Weights of a small transformer language model: MLP 704 SwiGLU, normalized queries and keys.
Each number is 128 + 24 x the weight over its row's rms, rounded and kept within 0 to 255. Layers, rows and columns count from 0. Numbers have three digits each. The size before them is the row's rms in percent of the matrix's.

# down: layer 8 MLP down (transposed), 704x256, rms 0.0951, rows 456-473, columns 0-255
# gate: layer 8 MLP gate, 704x256, rms 0.0968, rows 457-474, columns 0-255
# up: layer 8 MLP up, 704x256, rms 0.101, rows 457-474, columns 0-255
down456 095:126106149145171150143126096052122150153129107094113161130068099132129118140159150161120110072156152116192170146148176168128119112106152141115123127160099138127105131093148153108144108104143078125092113074118173105107128127130103121129100181143121127128146130105141155139158162114100114113102114166103099101118109113077119160124176120074110130120138122122128138120137119131128134108150122149148116109119115094176155147099123152138134120122095138129137118138095105131136104129106159151104132149116114159136133168145097146129164103104129120102127149156126127151138146139083133142165097152076112120118117099129138115118152181115110096110140121125125067156104117155106121100144147156118161123148176177129123146116127103140122103148164097117099117084122121160099095144128109
gate457 103:097129097143120132135138118148146101156107102118104131115133154138144195133167151128115133068129134121159124153148118115090124136081160084130150145129050125129103124159121107124158168170146137080128114122141127139125124115084109127109116107122173106128098090159127142131126121131117135124080118129153164109059091115101164134125122112121123097132091124112149131146141129118143138054095128136089128134129138146122125126152150125081136133160141095105115114098087119141096110114156139139106172099111140118114165137128116111153088102122112140119157139118139143127065125120167143106143131128160155168126088110097151146155138122099148094116169155139145133112131122164060154104159147113079129135106108151105133143135154111112160122131092117167100125136087104142092172138129126
up457 101:167113114111122118127108138140125122125167111115154120122118161102114095100103139121122140134171117098126140112095144133162147166099121130100129096143171147177149154109133127124158142114152123147119189164154148161100149151126155102097157129098068182184131123097125154109117140183168128127122118148165118132141140127149126081135174140108114114170143141080123163147127140104153151162137139182116092167116119149130160110182091128182113148148139174141153175136127131094156140127132138104135118123162085140133108126120109178137104113118144109121120142170157125099162153132138122169112165128094116113132137154089172129120132128115107119078142113134107153143182142129141151137121118101101057149132125112132125128115127122112107115148112166124132129129149137142163104162112122
down457 101:148105147169153119102129109180155152087107157112116177150111135169122133126120137160132133123155124113151116155177142112129133129095149104142166135147121153112141152136114076141144164127154169133100145119125101117116118088127115134088122122131120107111112085159089163116100139131137093148100183096108109126105105104086109081120095160136127083082133134164115096189144125117080090129124081104137109154104117150172126128104109168099132145118106107131112134139154128164140180122148117142121182118135135108122150117101171132151131108167131124137135127133109129142104144127139148104130100151108192099088130124132144118135114147126164154171140149115146131113160129141127131127133145114138146110137144171189178135099112108109169112126154168151154117131164165130119130163164132
gate458 101:150135148141125152108146130099136102063144144149124099171082129078079107126138144081098147128089148117122160102124111134115102198153089138111163140142105139103117155123122085158152133118082121136142155119098134131160112127101133127154111132065075130121090137175146117120138144114136150137123087127130116108095113147138069155140146135130143143124093153100118079100116137097086132133142111128103113139137148099106095130125085099106133111109158133120076153088153136134112104166113145114107094078150147130144156118109105143149119142177109121120113143121071171113130108112106109127132143118090155120125109123118125138146137111131168105103112140118142128066127109145135144129118153120079142119122124162122109134124138061115160086112112138084112128108136153136165147119111122
up458 108:143112140157139111142126145104143097094128152122086147107148104163123116119134131139110122149113140133124142135146055162177169157139135142141133112126117164136116117098129102130184119120142118157078097142118119112130098105158154152134088165129131135142140119154160130152164150094137110127142129154141125106102127169141112155063117138135129150127168149121132109137098118154141179145148084152111121134144149101051114129091179115133145077150114109082122124149130148171151102169165118115154082107141127128165120114152069140150151095118146111091131169126131127120127096121133106179126171135113166153131146150104108105114095122124158110163073135133131135083120120126153121112136113144087127099139130124149115093176097128111124098112103132142184117157133139134137114166125143
down458 108:111176129120110109135113145119146160150113108117126117161146125107128130140106147115102111163187143149133152120111178135143116072121113131152104098143121133102160148096115180097106127111131116151080122126121155129106134116146138123129122091139115136109113157131148144122153144125109114103149127141129149150078147117121141098147132142121135114104111108145136155109149159089117125129118190085140106139163105109142119123142109102071141062160152167114128142156130167127130117111126113126120151070079099135101088107164152104119119094162132123124080097123155142104126161133125076109126116092084107100160128136145141142144136093174107109148112120094105155164126127126082151134130161131131079093138088092096123145122156172135124102128114175154168091151107121134123134066143096
gate459 099:119115133107149151116157127127116105131168129125114103133154180063141152084127150114129143152158126176149134083121150150158135130138095177103111151165092123147144124111118079158140133097138089107176159109130107176110106108130153113174135160109127137127161137158177147097146128122088129141144140136128175121086122123141117129112130163157082142116106109117152132113144124109127109123109129143076099105170135131115130124091180134158134136124133144090150155131158146112110082138144152098119084129136117119143113113100142145152151147122128127151137116140136144105146123100093115126111159192144107150106147070159151173131135142139136068091129123124096129131160158129138143119139151097091149144088143082139122182097107119149165093120153122073123126149094139130136145121129124
up459 096:156109164164184181168112175132121144118093148087131117136129149122133130087120095140129150138100131130153158165125145103121133118136114128138147132132166126127115150083134124139120117162105158187121132124120141118125145140146085085115100128098153138120104167092134108139081125121129150134084089144141123094107112115135109138082104116130079111090103116120146136129104093145129110128147146128108175093136140148105110148132114135095122135149077095122177138141121063131137111134146129127127138145129138138118147120119149140097128100106080133085174138160112139124141116159149169097156136123152145160118109103199184187100126160101126112074128109098145135118143125119146171141094143127126128153112101153073142143143152106124148151096099088142138123122127129078107119124107109
down459 099:181102106122136102156145107135098137118126159173148151114112110138120163109111098159107134155139090139164132069099121131097117088110124150158157133150153167160086119148115135107123099114166155109187165123142157146120122099102090121117127131153103155113117116148149102140136112142148107171143151147109095131156131104161123098127126120161138162089126149129184108094129149091139100121183086118110120146156146108113133104100139102165152084132150125151106101091148107139145110131137132134131107128107147100145204098105152155135165132143153124159100133168068129142111127150095100100125168116089105079124134119155111098160107119115089133135135147118125163111135122175122146113119143159088127113131123088156118152129166155133134131131118139150153113125178143131127141127160121
gate460 101:112131124172092131164127116139145150116100070100138130142125162146179123133129122129076164147132085122186110136123129135134147106102152108128169092137150137182074144161090139126098112142115103141098072100165124126125154147121126156139162137126162126174115084139119104109117133123101148103121114122144181139151138132141155150095122128142133122129147101118137136119171152131104123124162121158149106084126124187130130156090131090139114154084126100144119123120119124142065090135121164122120151162136132138133130139114078110167148123144114111099154112139125142127107131098109115112128140156155156157086163103103141116138104146129119115109091113112136156111115118139106152108127097090138117144171079142130150136087111127151085106105136164169128149162142085140128161097110068
up460 106:122143131136100127135124172111106106126112106104122147111114136124114114084136082113163121138113108159138114162126144157160117136128116092136157129127120112143123103146106131131147128146121097136133111123131077122131160159095143145133139083139160147104184136116088144170129116162100135150121136101121161122099136132163168108126144115103132131129135140104103099113136126123134148116082186107144135156097128180188174148138108143169143150135139164151129166132126162142128110131138117160084118139175134087106168124183151138127173099126123130114118111107102092106143148147148129128168088108142116155131160154132102110119130161120122123104123084112144147135060134103197143101131077097155084109130152103114108107123102121133146105139148066161116142174151110154163137082120130
down460 102:102152091138103140143100123137128119122127137110098151125155135114115090101123132148089096134130132089135140202128132171116128097118122131100114146101159106072145136116092125142144095139120114109136143161168088147096118117148123107151136138166107108139142166093098124107103107062131152141101082137143096136140132133123131103146156079147128112170138179126088095114119128098105126138144100103104133154103147098098132164141151102104111085145121163115129110094162108127156175140157113139157154159135110134113127141108119133134153163125101142132137113131173107137133190089156155090125143126101096160103140167121112103125128122159137137104148105127099145139085158141136089087109178169132144186126138151139078098133119114139170119139116112102115149092124158120108119127147157
gate461 100:125095089146172120150131139097134139133116087116101153109092162128165156100123114155117130133133126146116108144100127148086167154069174144143111077128127065122132151140117098152079113105170149151129122127128140116164128099100113164131166124113139115165145135149106106138140142079126115104164144111131126128129131100177084140149132148138118119126172136157118129089145092127139164132117138141125127161110091103099111133151117105073122140137166130142141121087096150093121156132168134180109123107117159131090106138135085102151125141128156152149129121146118115124095087111116109129143118144148159127120068109134120131112126124125079125101131157144134161127112080155127117105180123117110104171103187149130118124136178128157088101139087130181095144110127136141137110153148120
up461 098:110177114101089143097126111098116127116096136128126143107150115148104131160134091100154124125119134054151148148088112125149140113123132105140120185131092166161115133142138128115179113142140079161119122159076112130113140130154128117135104133143131100060151148132122113155096094127104146127116132123141105159142106148101124105096109089124110131121085097095155102147131126110087073112118120081102132106123153156126101131111125139128127087142121138118105134114135099162090077094115085146134158135132108137126131118144135142106153125125128130139088156112144146158190134156138121122142119164102125135140155149134152136120112122114142113131149094126137110150121144202147104124077134118153128127110093123101139133151062118113129132071136147085177088132135129107165137120061129
down461 097:104114131131076138103111069165115149172097157125102134120141109136136146185074122130141133135127130082119144125120100166131124094130099127093147126137093141100131142107125164201147138145115140124146124140145144157129162130141152141093157112111138154115119143084137135135142137150156096109109091117129141123150124144139118128125143141113174130154145143096132102180112116155110104126139123136132133154110152111130090116155143090080171131138137094138115137124119143126065101113153139125163126137183167132124120134126127127128141115159114158133131182164112152106100103160117112130084103131147114138092158148135122123138125117133179145142091134102102146109105097158135079119097092108082069120176098182126096140120120099117099094137110144091123100102128141166120100130087170
gate462 098:120109117156149138132131133125147091141133114097086109148127135163121158081139134105117103112122113152144145146136119142081051136166140146129144121124172112164118124110105118143143134134111089156110108129120139145130101144127181120125147175122122137176114059112123169110166115121103154136132123162131124096101137149117154141113133121161137119095108167149156124113115132110112135115155122148134116171102132142100087141166120146092134149145114128147126093089122167146156144118166173116106139111147110134078119135103072144140123149107143156117120124102077117106087051135192120139134125122134176116154110150081127075108137143145160114161150143130142113115122164138074133119166105136119131098159154123139125114103158102127164151112096105125154156121089110145152162148138118
up462 094:178131129113100112108108152172096146129127084176127118092118084149096106170132120143102139133120131148138126127147134139117133173099153177110173115161192110138138124075174119147150100124123072184100174160112110144155107096131125180115109119102138151149166151115119134150122129128145148135101110119101139146117112135107113119162099177133136093155119093126175116142150104109143157137104121152140081126078123119114106148134136130165099154097102182094133147106129097104138124195111151113173152112130073090120091137138117135158137126109132166134124154123126095091120109148108130119117137097111128123150100142137154105151156106151102134163133124098137146112118149144178177159121122124124144129133137118143117141114146109152134109103105105138156109169129127127144161135130142
down462 095:149114074137118141149145105122143149112128112125110144089133142148145132121138124153101108163118121127165139122152129130097103195107138114154109135123112074145133120179098099128106190133151170099160129151133127103085193097150173115134118156152122098132105160084109106141114132121114108100128134161122118140139075133137142142110133092116105069145119151113150143117147114105112115144153121138153110159132103119129165124081118140125112131103129137140123113178111148116137128134093110109139068112137123114098138140094097124130139162122102119144129089079169092105188098147156093174149098149120139109108108144149124118144126106143109109165109158150097130157121136144114109119124115107151082132173160199139134098115105117175124133142115111138146136162105135163088113123156126
gate463 100:141120147106121125118124162149167118112159109074109139126113138128123136103101156109084152128174094122145139112136156162089166159162119088163159156085104125112140134097133128135157137122145167140147097125093126138133159128125140165122138147095121136148113155128149147142139133114089126079111144160127188097121119100118125129127159165100143176078110148101139136108183129172123130104129117147143123099122153078095143132133126156150139130130133183118140093139081103112110112104131154111148085154121125133105145139116145155155124098109118155181080089097154140158116099103150150120083161149114124112148128129114125123125144138148173133130114169116126161110084101154095141080136126140100167134120119161122169128095130118140165111105131133090161113145101129159126197138126124
up463 100:170083187115091140136107087126156070115153136143143156119114104153145123160129110136119123134128146167091125126115085128173120118125116127156081111110068153105119140118111109105122123123106127120106118127134131108144105130160172133125144112151152083119149128167153114101154147169142103104105117098115163138160128098128168127120091141159126070184145111128084114095152123158104174077077154129132149120154134145120132115142126100111142162167154149147142122131110166142111111060138132108130114143112121135153132122158120105136104139100141162185117104175122097087143136151139122124158168148150149147156159150126131142161112156134148145121129131139111120128143138129178132164095115104153129121121166147141124114122122139103094114115133107087080087125150133069141142137131141
down463 099:130119143133095061146155125145146120144141118123117178100147160135130164106133150105096128153163160194161075118147109133164115096078141167109129176132150141137112132142170117112157137133132112130127161150127137144182153128169109144085101166141147157118136131111085148117091156089148155120120136154168076118174130122142085133130141097087114086116148102125148118133133065125121133091079151118126118116133116145150144117115144101147132130107120100122116124121084156153131137136110100121169143155135143119142127116121116138165138136123129115141106162083107136131153163106156127144140076127119055151112107163143149119147151155127075121138110102138108095118141098110104126120145091109138140111132121107131117111109112121159087145151178126089127141104110109113147167146098121
gate464 098:130163058126145082159138150155121097050081134154108096098161153158083147154131116126084148092126081163167146140116124169112159094128122124166120110147108161140127145122154126132108147120133160098146087120108150162143127154137107149109145115108126096134140101131120107094153177145106120103138112119166145157132124131141158110117124147163134115114141079080153176128143108159118143113147126142117104156144100138100154125134135154189113118173138137100128119135130142116128108137135109147123098123119123130111147147101163129148105113190101104126087140149132145170134106102101169159130130126135093117153116152182155152185142125099122151118134119135126128087132096150099099165153117118131111139132129109140133179118115148116100125098110153139102151152100136153095134111136089
up464 096:145083155127124159159126115121148134129124119127123129126136129134105148131126132087177127142110147169113134117143136111141099157164135144108126125106119095119121141120129145136089065097117160127148125158165135108131109130130136131118152139137114134157136091159129145102168167131103130138159074151096179102114137070116090115099141137081112082164095139138098122115114142171075179116156170167141135103164097115123102131121149134121105164095146142136105126140120115142126129120111138075158159136116139138072136096139152099136131134103162191101148131103108159115132150128096135143119135106163140131086123108136122105138139121170142134087129103122156111144139115075137138109103103092117106156097109099140106093102163108117149124140142124141074171088114131075130193133106129
down464 098:138119140064088129168139113151116138094118147116165140101157119129121109159126130112129105138101093164159141123143146145104148119151118089107130090130127132110103136118155119140168133124122092150151062101117119161139130104112132151114126127186170171162155119125156181122114123117101097125154143066150136130128124160139178103088122091138155133115098101136131156185163104131148170119165083123089144104116166127105132108148101128111141124146159147104165151137122106127149121129137152174122110130158137124141142120119163119127105155110080093121114147151161173156114109134132102117143141124124081137142088132138170127137148131116112118133141132117110109128122131129185111136086125157153137156208156121150163127152104120124087159119131150132170132145147159126107091119092146
gate465 098:136135138124114103148184091086126137115077098089107112145084134149144091130092165146141137129090128121124144097100131152137111108111126148128163113136118124157125134128123132148120104129117097144130126120115106148091082121138120140131138116106174109160102149138061075062118145137116138101101084117114147168080110090125133130163104145136100129158150124113123147118128162114119129134158157090133150126140165137130183138152077110148100135109081146140100112092159140161114147120158125124102109113144133184109173133124117133153169141142124115086135090133113105060137123139101153157138147114121123076126108110128136151162143141158140099117113091128094109092117097132128106146133144128077113150135150101128169140151158111075126106162120097114152172109118123098129123132108135
up465 094:141098122135174121119145165157098092148130106191103129110126134111142147133131112098124155127084161094092124135107110095091155117101107140089145204156100098119139161129107124116102098102123134081150120113128092091123114153118128136128166130142156123147164129153112146110120131110100082194135178133128126132080090100112150095128144189082112123133108193153127107142138137146125137111125137122135115132106146132122108150135123144158122104109103104127152141148133134082094132103123077114135136131125139083138107105143156192146092144135180138142133134115129098080116125137110121162106128102135132091122131180124115205128127121122121134125145124106159146119120152100137128103110131090120140114135111135158132153119107105128093116125110128142110097164093105094127125122079147
down465 098:133178138125153139106146124137123137140136111111123128133130113151118114088134169153091123125150102165139113130137130134148099095166067082106138109141148162105167133143139130140149130107147155141151109128114148153128115136103131122094124110127087143172149095138125112131128200121141083140144120170144132111124113138134121171092169097105158107098094117173129151165083113121146121122133130060108123171150134118143125130147130088098137142189123165147155096140138172156112155104103157134091095061118146166131152169108123097120122163102120154147111129135149119153065103094159094106115123131148077153101145134098145104183120125148101145120148127137154112097117119111139150143135153155151128146128151121100133135122162118126112116124127144140112153103174099140154130131143076
gate466 106:141132146186112087141196155149148113117129088140102156157099149123127143139172125128142126147128105132127144177131093151132093177124120116135166140132111111183068153127101114150135095120108101129159116115108140156101106109160159149154160130119115143134116112146171096126140131086120113135116123157140115150088112126129098168091138145144123093124149146119130124123160092123175139125116111113067136143166149119124105141113113162146170115131142125107113107136130130115102110128174152106087085156096102134105141119076102115178129119146073104142130128114139130138134130155130128151151089139161188121153144117090094137116127142139161120103101098128050166099131136149141134116119143090096132106126105123141116144148115145123094112168142158100115109163104159109141122104153102
up466 109:105087146093112153131126120118124113155139153164122099087137127111115154135103144130120121083124146124157128106107136124135121139128138151113103142131108121134120150107091170106126152130128117111115183148146080152119108117092119106097090132092137099139181088116153119131088148144095125107111141143131131153120161131129160130159150118114155158115105156146110144230132127144100158170124164160149133155168151107076110148129075123124117163139089092123160135110156128112135098127118165144108119099069120145148105126133168111113088116129121114043118120126107155143132140130119155117099093148117130126110171102167135138156144147143141118149135149101133157127092117108123123131122156113099132145086109104095133153120162156084163102100167118107137165116128122142137162149139087
down466 109:181146119125133139125168171111126158166142112128091107110124115125110108139121159096131113123137145121110134146141137124118132139150134145156141148115162106117090119147117090140157135129148115099138122154148106134144177104112135118098178139102130156114198143135131153184125069145152147144116179141129134131119132131147078207093122109150144147163181094118103147175133168122148079157144131130122138130174108100155126146109148138150140180072161150105119144157108141139087145121144154090098174154134120114170125071117132172123111111127139144161136115142111114120090137080151148150131120137146117134147141110105097099092096128100111126135130137110099148138147149141153118120124121116120150122111115112141134143167131110176098148155131103090147118156160108152104158159105116
gate467 098:097126163170137116148148124090110108125128109113114120109081143126077163114127145132114131113104103144151127104134117130113119150147124124124125118144117100142105131133112133172097132103121119081138143164150089104129178117127134114108147186092135140130152151146113047102111120137164135097074120114161124106162161147102147154111143133207131168120161121126145108117150095116147140110130150101162151136150119105137094111106112124104126134161130123133109156109109109120135103138120125147163143094131132168143145124135156090111151116109079148119137102125127160084122083128151133116098131130120132105085110148125176157159128144089105160098116121100174175098099116089131193071121141095106146148120112160123141115156092121118166137111139124132151139091138125124117153135132063
up467 095:154152126117146137101092130123097117119155104112139126088133147098113158127125137135116132125136087145114097127084151140071152101136100123135130159138171130153139160178139132172085135142166110104098114167137104118128139144129128141101115157128155157117124168097130155151107120145192141095107127130113126104150180139117147204134159112164140157119096096159134112126118096120132152139130125142148138157115132143121123100123130114114143150104115145123116162132131133137098113074131160143170113132147149107116112129144134110144129178160154106134076078126123166085140099164164171111117142100119092164127114189141122079144090138120114116098142171112156106125122099137149099104139154177130156132157114129117189109174137127168123136136101145124136170141105118131113117106117092
down467 097:062166141092156107096153117142127107120183135138120112167115160148122116140127129118114100128145145138125137100080130118121110181136105173105134085097156173096144143126124129083130115119111144126079128103111159105100130104103100101131177149122130110178131115141110139160131139162108154110146100140103158125154085098174134160101142113074101156177146144116133097133109129121117145086155112122155130113192148139144106119105110170145131162094152102159119100124129112136126120168162137142153142125148146145141118118153095149136117083144149093158126134161103135108172126142144128125155145081112144134097140142129096130130112105143125120139094117175119136167161147113156134106124088115194117125109118119120123097123139107151100125132152095105162148114147124071146094113145119
gate468 103:114126134135086111166152134195092116098108141121139090130135133109134101130089175118086103131117152185123129139101146107124129109118127178148138085143117161130079136133113135151154133137103106128146095098161094130070125108119105135173137125099108160141136129090136161132129147085131131145125160134126152125149123109160121124166097162169163177074145126135126103140110087154137149089124116108107073130152147108098136146173126125142125115146153114119140104115131149133119165141105130151143113129161121095133154116109103121100134136117115120105090157146091129149135141126143178130117155124113172065199109127135164130148154155111127108129111165153133135103129105157122129105135132100137119149124130111134079201087150099112121126145131114136133113146109124143095176133163097
up468 103:159111101124136110114092123168131155122095139117113093141142138126089115100135135143107111128087122101121120137115141127128126140143153136120126128123173108103103140097168116145128117146160137140160168147145165107123109067148139122122135113143080160099108103142120121150141174121135111145120136116105171146138107092187133155131080198168170209132102096147124123169085142129136122117136130142118147133160146119150140154116124093148148091134105151131093121118095207137123161090147125116160106173167142111127130090101135105174087118117156143110098126126144106158137110104154120129141141104125144082147153109138114117186112185114171077116115088146165131152125133152142130121122116092112109134150144142118116113131123131142092102130102138111126130147124101154124171137117112
down468 101:123101133140101106111143134110065103125141155142132160092109117114168115139081122135096123113141156135153101115098144156131123172117141161169133145126150175109140141059111126121120094068179089134138122089092175131107100122132157140127137116129097140151113158147075097114113171109112107161143105136097163105107135111147097118123124104137153110153113138131123108120088148096158161119101154090151133144140131124176148149118114165124115126168152106126111122138093086134122123094085153109093141089145166140172138144093170134129147115116109116136124137150170148134123171093106141103117109179118137111091103132149176126176138154106168144122108144116145132126148116169103165109159129144138137145119132143135139138104153118104104114149172105107122104125144132083150120129164120
gate469 098:158147116101062113094106116124189145144121136115102118139127113128158125115159120133132145088177118181091127163127131117114133184151144147119135130138158128117111123130066136156100144135076126116192144132084121150156107124111130137120157107129070108135109083125113067135139099133131134131121143127128155164105170155107140106112082133106123154095171135124085093129142154129138143048132099114107140133147165140119109130140123138085154118148135080102106119140138154119131131112121140154145171089211183136126142162097126151126099120139112122141110178135105098105112133136141106144118132112113115098141102128128102142147132122128123153109133139097118097095088165137153123084124117109104132155123163131125092142139105131150141145134115108134167140112147123119142139092129121
up469 097:107118113112136155129123118141155143120110110148133134166116120127131123115114121136150105094152119146132128163102180130115158140088119091144171143137140132135122175161161112149108123115170141144118165091090142111124118144108117132145129112144088139148131118113098123166101114109129104114134131108123201155123110122143167142130174128156126147098096130134076118142148128122190126087171157124100136144095124147108129102127132109118098152104129096102137136132130150156062102130157174172145122152120156173125116148091145152118136133161118120141126159162133148129141140129120164111177146122139150096103085179103161086079155151150099131132121126170161109169113141116113127143150102152134104129155111106167104150157165157138114140105134168176098158163156105122085150095167120
down469 101:152143138129084127098135113104132136182094161120131145108125117118097174102117118157133136104135124111101150113170125127079126118108131157144129142143166112114130079137138145128104125160178125102111141129139088103099122126147113197138107103148107160139135117083093123144135106111100134168169142148136116126118137133151134132122080126157151140108114122111113128161133108134087161140110151169094112110204106105128166162088142121119118137098149105120121173130164113159113130143138165110081144127157125126184136123142113107093132103115156135135125120121163141123114088128124106116130112150175141131163164103107122155165143138072169115145143164124144119121129129155138149073164141162144093125110175135137148128133131097146129085187143129150150146122101104135118128170107183
gate470 101:093140099089131107142160121118097141107116122124105132142130145176117117072125163093156089122123138099136128091152086096126166133148153144145095122126135117150154125121115148152099100165128080127182135134095126128119069113092107103122189123129065095154098134142135104122138135119122115103136103123130130156105115129130134118177081126107124122094125171080139155105110122118158088133148131138119167115088148091116148094124129140128127141147128102067109122112062108139072088149139172083164163127146097124153105141126126118130146181109128164123147140137090128105139114097181134144121120124179131088117109129141160129110108178146153108133149116168169122102095132149109117140139151125137149159108132120160087118138136129118096134132123130123120114136113098115126108122100130
up470 100:163164086150127165167112154144159192117147137110113122108143153121116110142115099183130136117109136168097135139155129104099152143117148141154139117109136149147098118163141101127167142150084111135093101132120132175122112142149112151165133138134139103112140107136101120132151150140136086109147109134142079156170108151126176124099134056135122115139100119138108146103119132107171122127153152094150155138158101104124173130120069119138134126152130161105111142163101178129136147106126087131141119130130117134108141113162120141138088105135150145088121130113168152108119172100127126093157103141131125118150095118139147114099110096130117110145127066119132101133118122157138064099163132171155104101168139127146142139091151120083085169161153165127137155171117135104112140128127159
down470 102:106117155116158180126157146108133087092127087074177155126144124131110227127118102086108117111159128109137124161109127124136138124114120141107117115111115072125112141081110172121140109098128096146083134143127117065144128133081156142137171106113116165110133105104158126141118099089089134125102139153171130143148110103116112147120135161145144091106151139130128120111167118094093102123102147192122096164114085131103142155123128146112122125097149132153114159162118140132103129115131121143155126102133143134166132110116137118103111106076080119160135139116133107168151142098145170118146118090122114184127158110127148128131143148137138152134183136138111099104104117128136122159126157122141151158110169128127094103107120103124146120153126168159125148119114167136150091120125132
gate471 100:110120135076140125117132155171110131086120087118148106095132161119137116134142137074097145109143131124139159095084142169083110118130091108128111105170093127167087100148119112145166125129145093136110088103110133118077165126123146162163132107106100122144109135131116129109120123137153145110129119111180139151122119105187153162122123138109135145126110109100150104132153151162146120115110083115135136123105150124115065139149128104140156145127105164134138148088122145097110147179141114175166130153124143146136126172128111156154122136139109170122093092152124176109143111128140155099126130183182127128130120117120114114138117141146137097112153135146099124140148086137157144132165164104116166059124121118125103142154137067156103120180133133117133132121082128144155143163097118
up471 105:099170128103156122098151173140135121113132116115171126178108141159132117142143130115102104087166108090124150106129135118102103134151129102129102118129114116160119105114138127136114121124148122130092165113105085092155165132132111140146108112146101127176134140168126122136089099124166106145155149126143123118144136090172107166139129156084138126101133113127137120131179151143132124111144143146174145131110147140154159154128126118106136138125167111138156126065138159118122154113141119183168150165126114095157117147122158132134139069143153183153174107139128166115181081160147121134149142169152119166138137113089101081075143122122149092113134167144148081113114132099145152136160133119131183116135105120105102149188133086161139129117121139110122143090128101147155124108126144
down471 103:100121175123094152143121145118138097142142094133111118106118108153114133137128150177122105064068074106099104130084134144168148085121152136087109126116164142113124126115145126132119117072113103131125123130142113109141130142099141129111119103045107117110088165094111172141088108139147127151127154103130140166146144165152106095100148082100090119146152121121133156110145112138124102128143129110144123182160137134121116136125145082109138119116107146105142141124169113127143137123147112102168095187135116151152136079140127137095127121167142103144093114141148143151096117144138167152106148091152124137132088127130119069138158133127121141110135126107092083124145140099149117107147134119141141122119145097175098138133154145116085159103166132154130091140138075116167145124156109
gate472 101:156143159109080100159217094100107109128120117103122136135133111128102141124153105085094118158062153183130159098151120137094140130099117167125108090148145099132115143094128117132158090148111101093129136127122154118135145124131133144130138145107159116115114147153169076115143111141079136105127114126146136162115149136140111162149134117110097157098115146119150133118101096109177127113136113128130105122111103143136136130141103150141136108097106085101083117103127128116134071160119117143125121128134099135137115139156103122131159141155133115146142112126128120120132085127104197156113138143140151116138104100141128089129110110130148079120077084130127113102153108106075129082112145094126101178093150135154099144141137107100114095134105102097148120156112132081096145094070123
up472 098:091171097130118135158152104092137089127144136107103144105130134150114128101159105116128135120195097152142165127132130125132139119126110181137110055133146138111112150125110156080147133108157123122127137133141119189118130156142128104102113124127146142113129113110131155109091106107082117118097088118118132134103126104153149131145157116162138113099147118131152122139127154118108159105095142205155145146125125103106123123116096167123132159131146162140148176136124163159121134129108147147127161122141126135123121136155128121154203146131114131108154120174174120122119117111204138154117131141125152122104175171088119142126110122107116153111121086173102159145136154114096191167138125107143106141136159116113129148077129137085113129125087077124115130107145113163123094093148102
down472 100:089122127103148100121097153148127112137164118116151145139146132089130124118113146151145119114148144125124117133099158095125121095095168139181116120156132137113124116095140121110090120172116133123114113096130087148172105159167144062144160136152171098118145138152154178129142136172085117094129140112138117186148083155121114105146111109175086158146113134147163096138138145164138128115140167105159178153136130139128151110100130105128150123130137146114126111139146145113172099158100131114073119125141130161142097156113126140139134112148141127102145089143082121117160141130102116096114140159103179114164116149130136153081116166140123126067151139156081112134103137134068103137128132110138135115090123149126154112146114105079111171125169148115135125163088157124132096111151141
gate473 094:139121141159102138134144137129096122105142139112130128137139161119156122095111127125117114116121090123126166159127109119166151112145126116142132162124142114119135120102085107158120100082133098089130128124064119091114086125133105180112133185115094119147108125147070144175138111134108104148119122161123120145080083120118111159159072147120157139096135070148103087133095120151159139119134133128121120139130111153126128124187118160152146121113110098130182133134097137129086110125141173148079140141105114109116123100112086128173152126106116127113118146173110126147125141101130148108124127139157139128187106152140127154110125097095110121141110110125157133110127131095124153117110104127112097102136160115134107099192056111134110084127086074159142113127172106106112117110096108
up473 090:096138111144122078152150104111126104113112122145122118114133185136126129107103150136120147079140160138137144123123141153125180143107137117138152179129130107092159111130042144104110142179136136114123132117091135093158121133165096124107125111153132096118116161143071122118143108137107153109129114115127168102154128097124156142160109124148149085119092163100096162139142138142079153117138155169129139133144134108118125131116119098102112113130123150149126126155116150149099073105090169136141151144117138120105180111147160115088108105112116095122176128143155118084117118143174118077142146091158129082137146118155134134136121059111073137129165137129089137134130099094132117099109101120112147091125159112143164162120136120085115122129150099133149090115164128132103116115102141
down473 088:130149128139137174107145137083161106135153092124065150120129103099106130109130157118151114114100130134097158103133135144114124130061149101123088080165132156124152145154125155152136101099110139121116143127120143162125130137111186095177159127100105144128133136129173156124114146099133171185180144177124112133128137118138133163099184124124078143111093134095168120050126134092179119138137135111114110114170126159148152126102106134126120183140096162114144150112129131102126132141112125135115111117109126139132112152136117171135157111141104098154098141131124127139141087128130122124125105130170143125111098133110131142137120180126159130121119131127143125082087130151155122149175130160157157088141116120119112108140164117124140128117116200142098138135075105101142108110144112
gate474 102:102124108116130121116165129165114113150113123132161139119085138139142103113093145105160091127126125140153147125126124110109119141137111127170110090156109131177133132111085158131142142132148128150095122143095112124118114148115123198098143139130149128170153132131131064137097150119112170129112096125154147141132134132140093145122125142149141143079162136136084161136136115083171142139123150106133089149133121123107140152158102136117162111122128097091131194084120144106113141150121112131094120145151140115179139101149150058137123145166111159175099144134122180103098114157093120173126088151132139133090134101170159148141180107147127088164137078137128113107146089143131108060142166116125132157149175098128149126144108090111125108145137116121140131146110152141135115116095142
up474 104:181131127146145144080187116119089102132143127133113120098100151123164134115176160125145104109097107143117114166136140117114118127132147135144116123143084087132133084092103131134157145172125112131121151178161102108120155128127111138066121103102097084094148167123131134129137112110142129146109128124117119105174113153106149157126123123110094136080174130118149148139151157081140163115119184131134156118171128190160096110107136163152111136101122127099101100114114098106128153147136120125112136120144100130174123129092113084107135132131100118152133099140144100146114122119083083160133123106074142100130108109141116116103138104121095095134104144115122144141146093090124122112144123134147122112131135109108165109122143097130122128143103098125183150124110135150104044142157077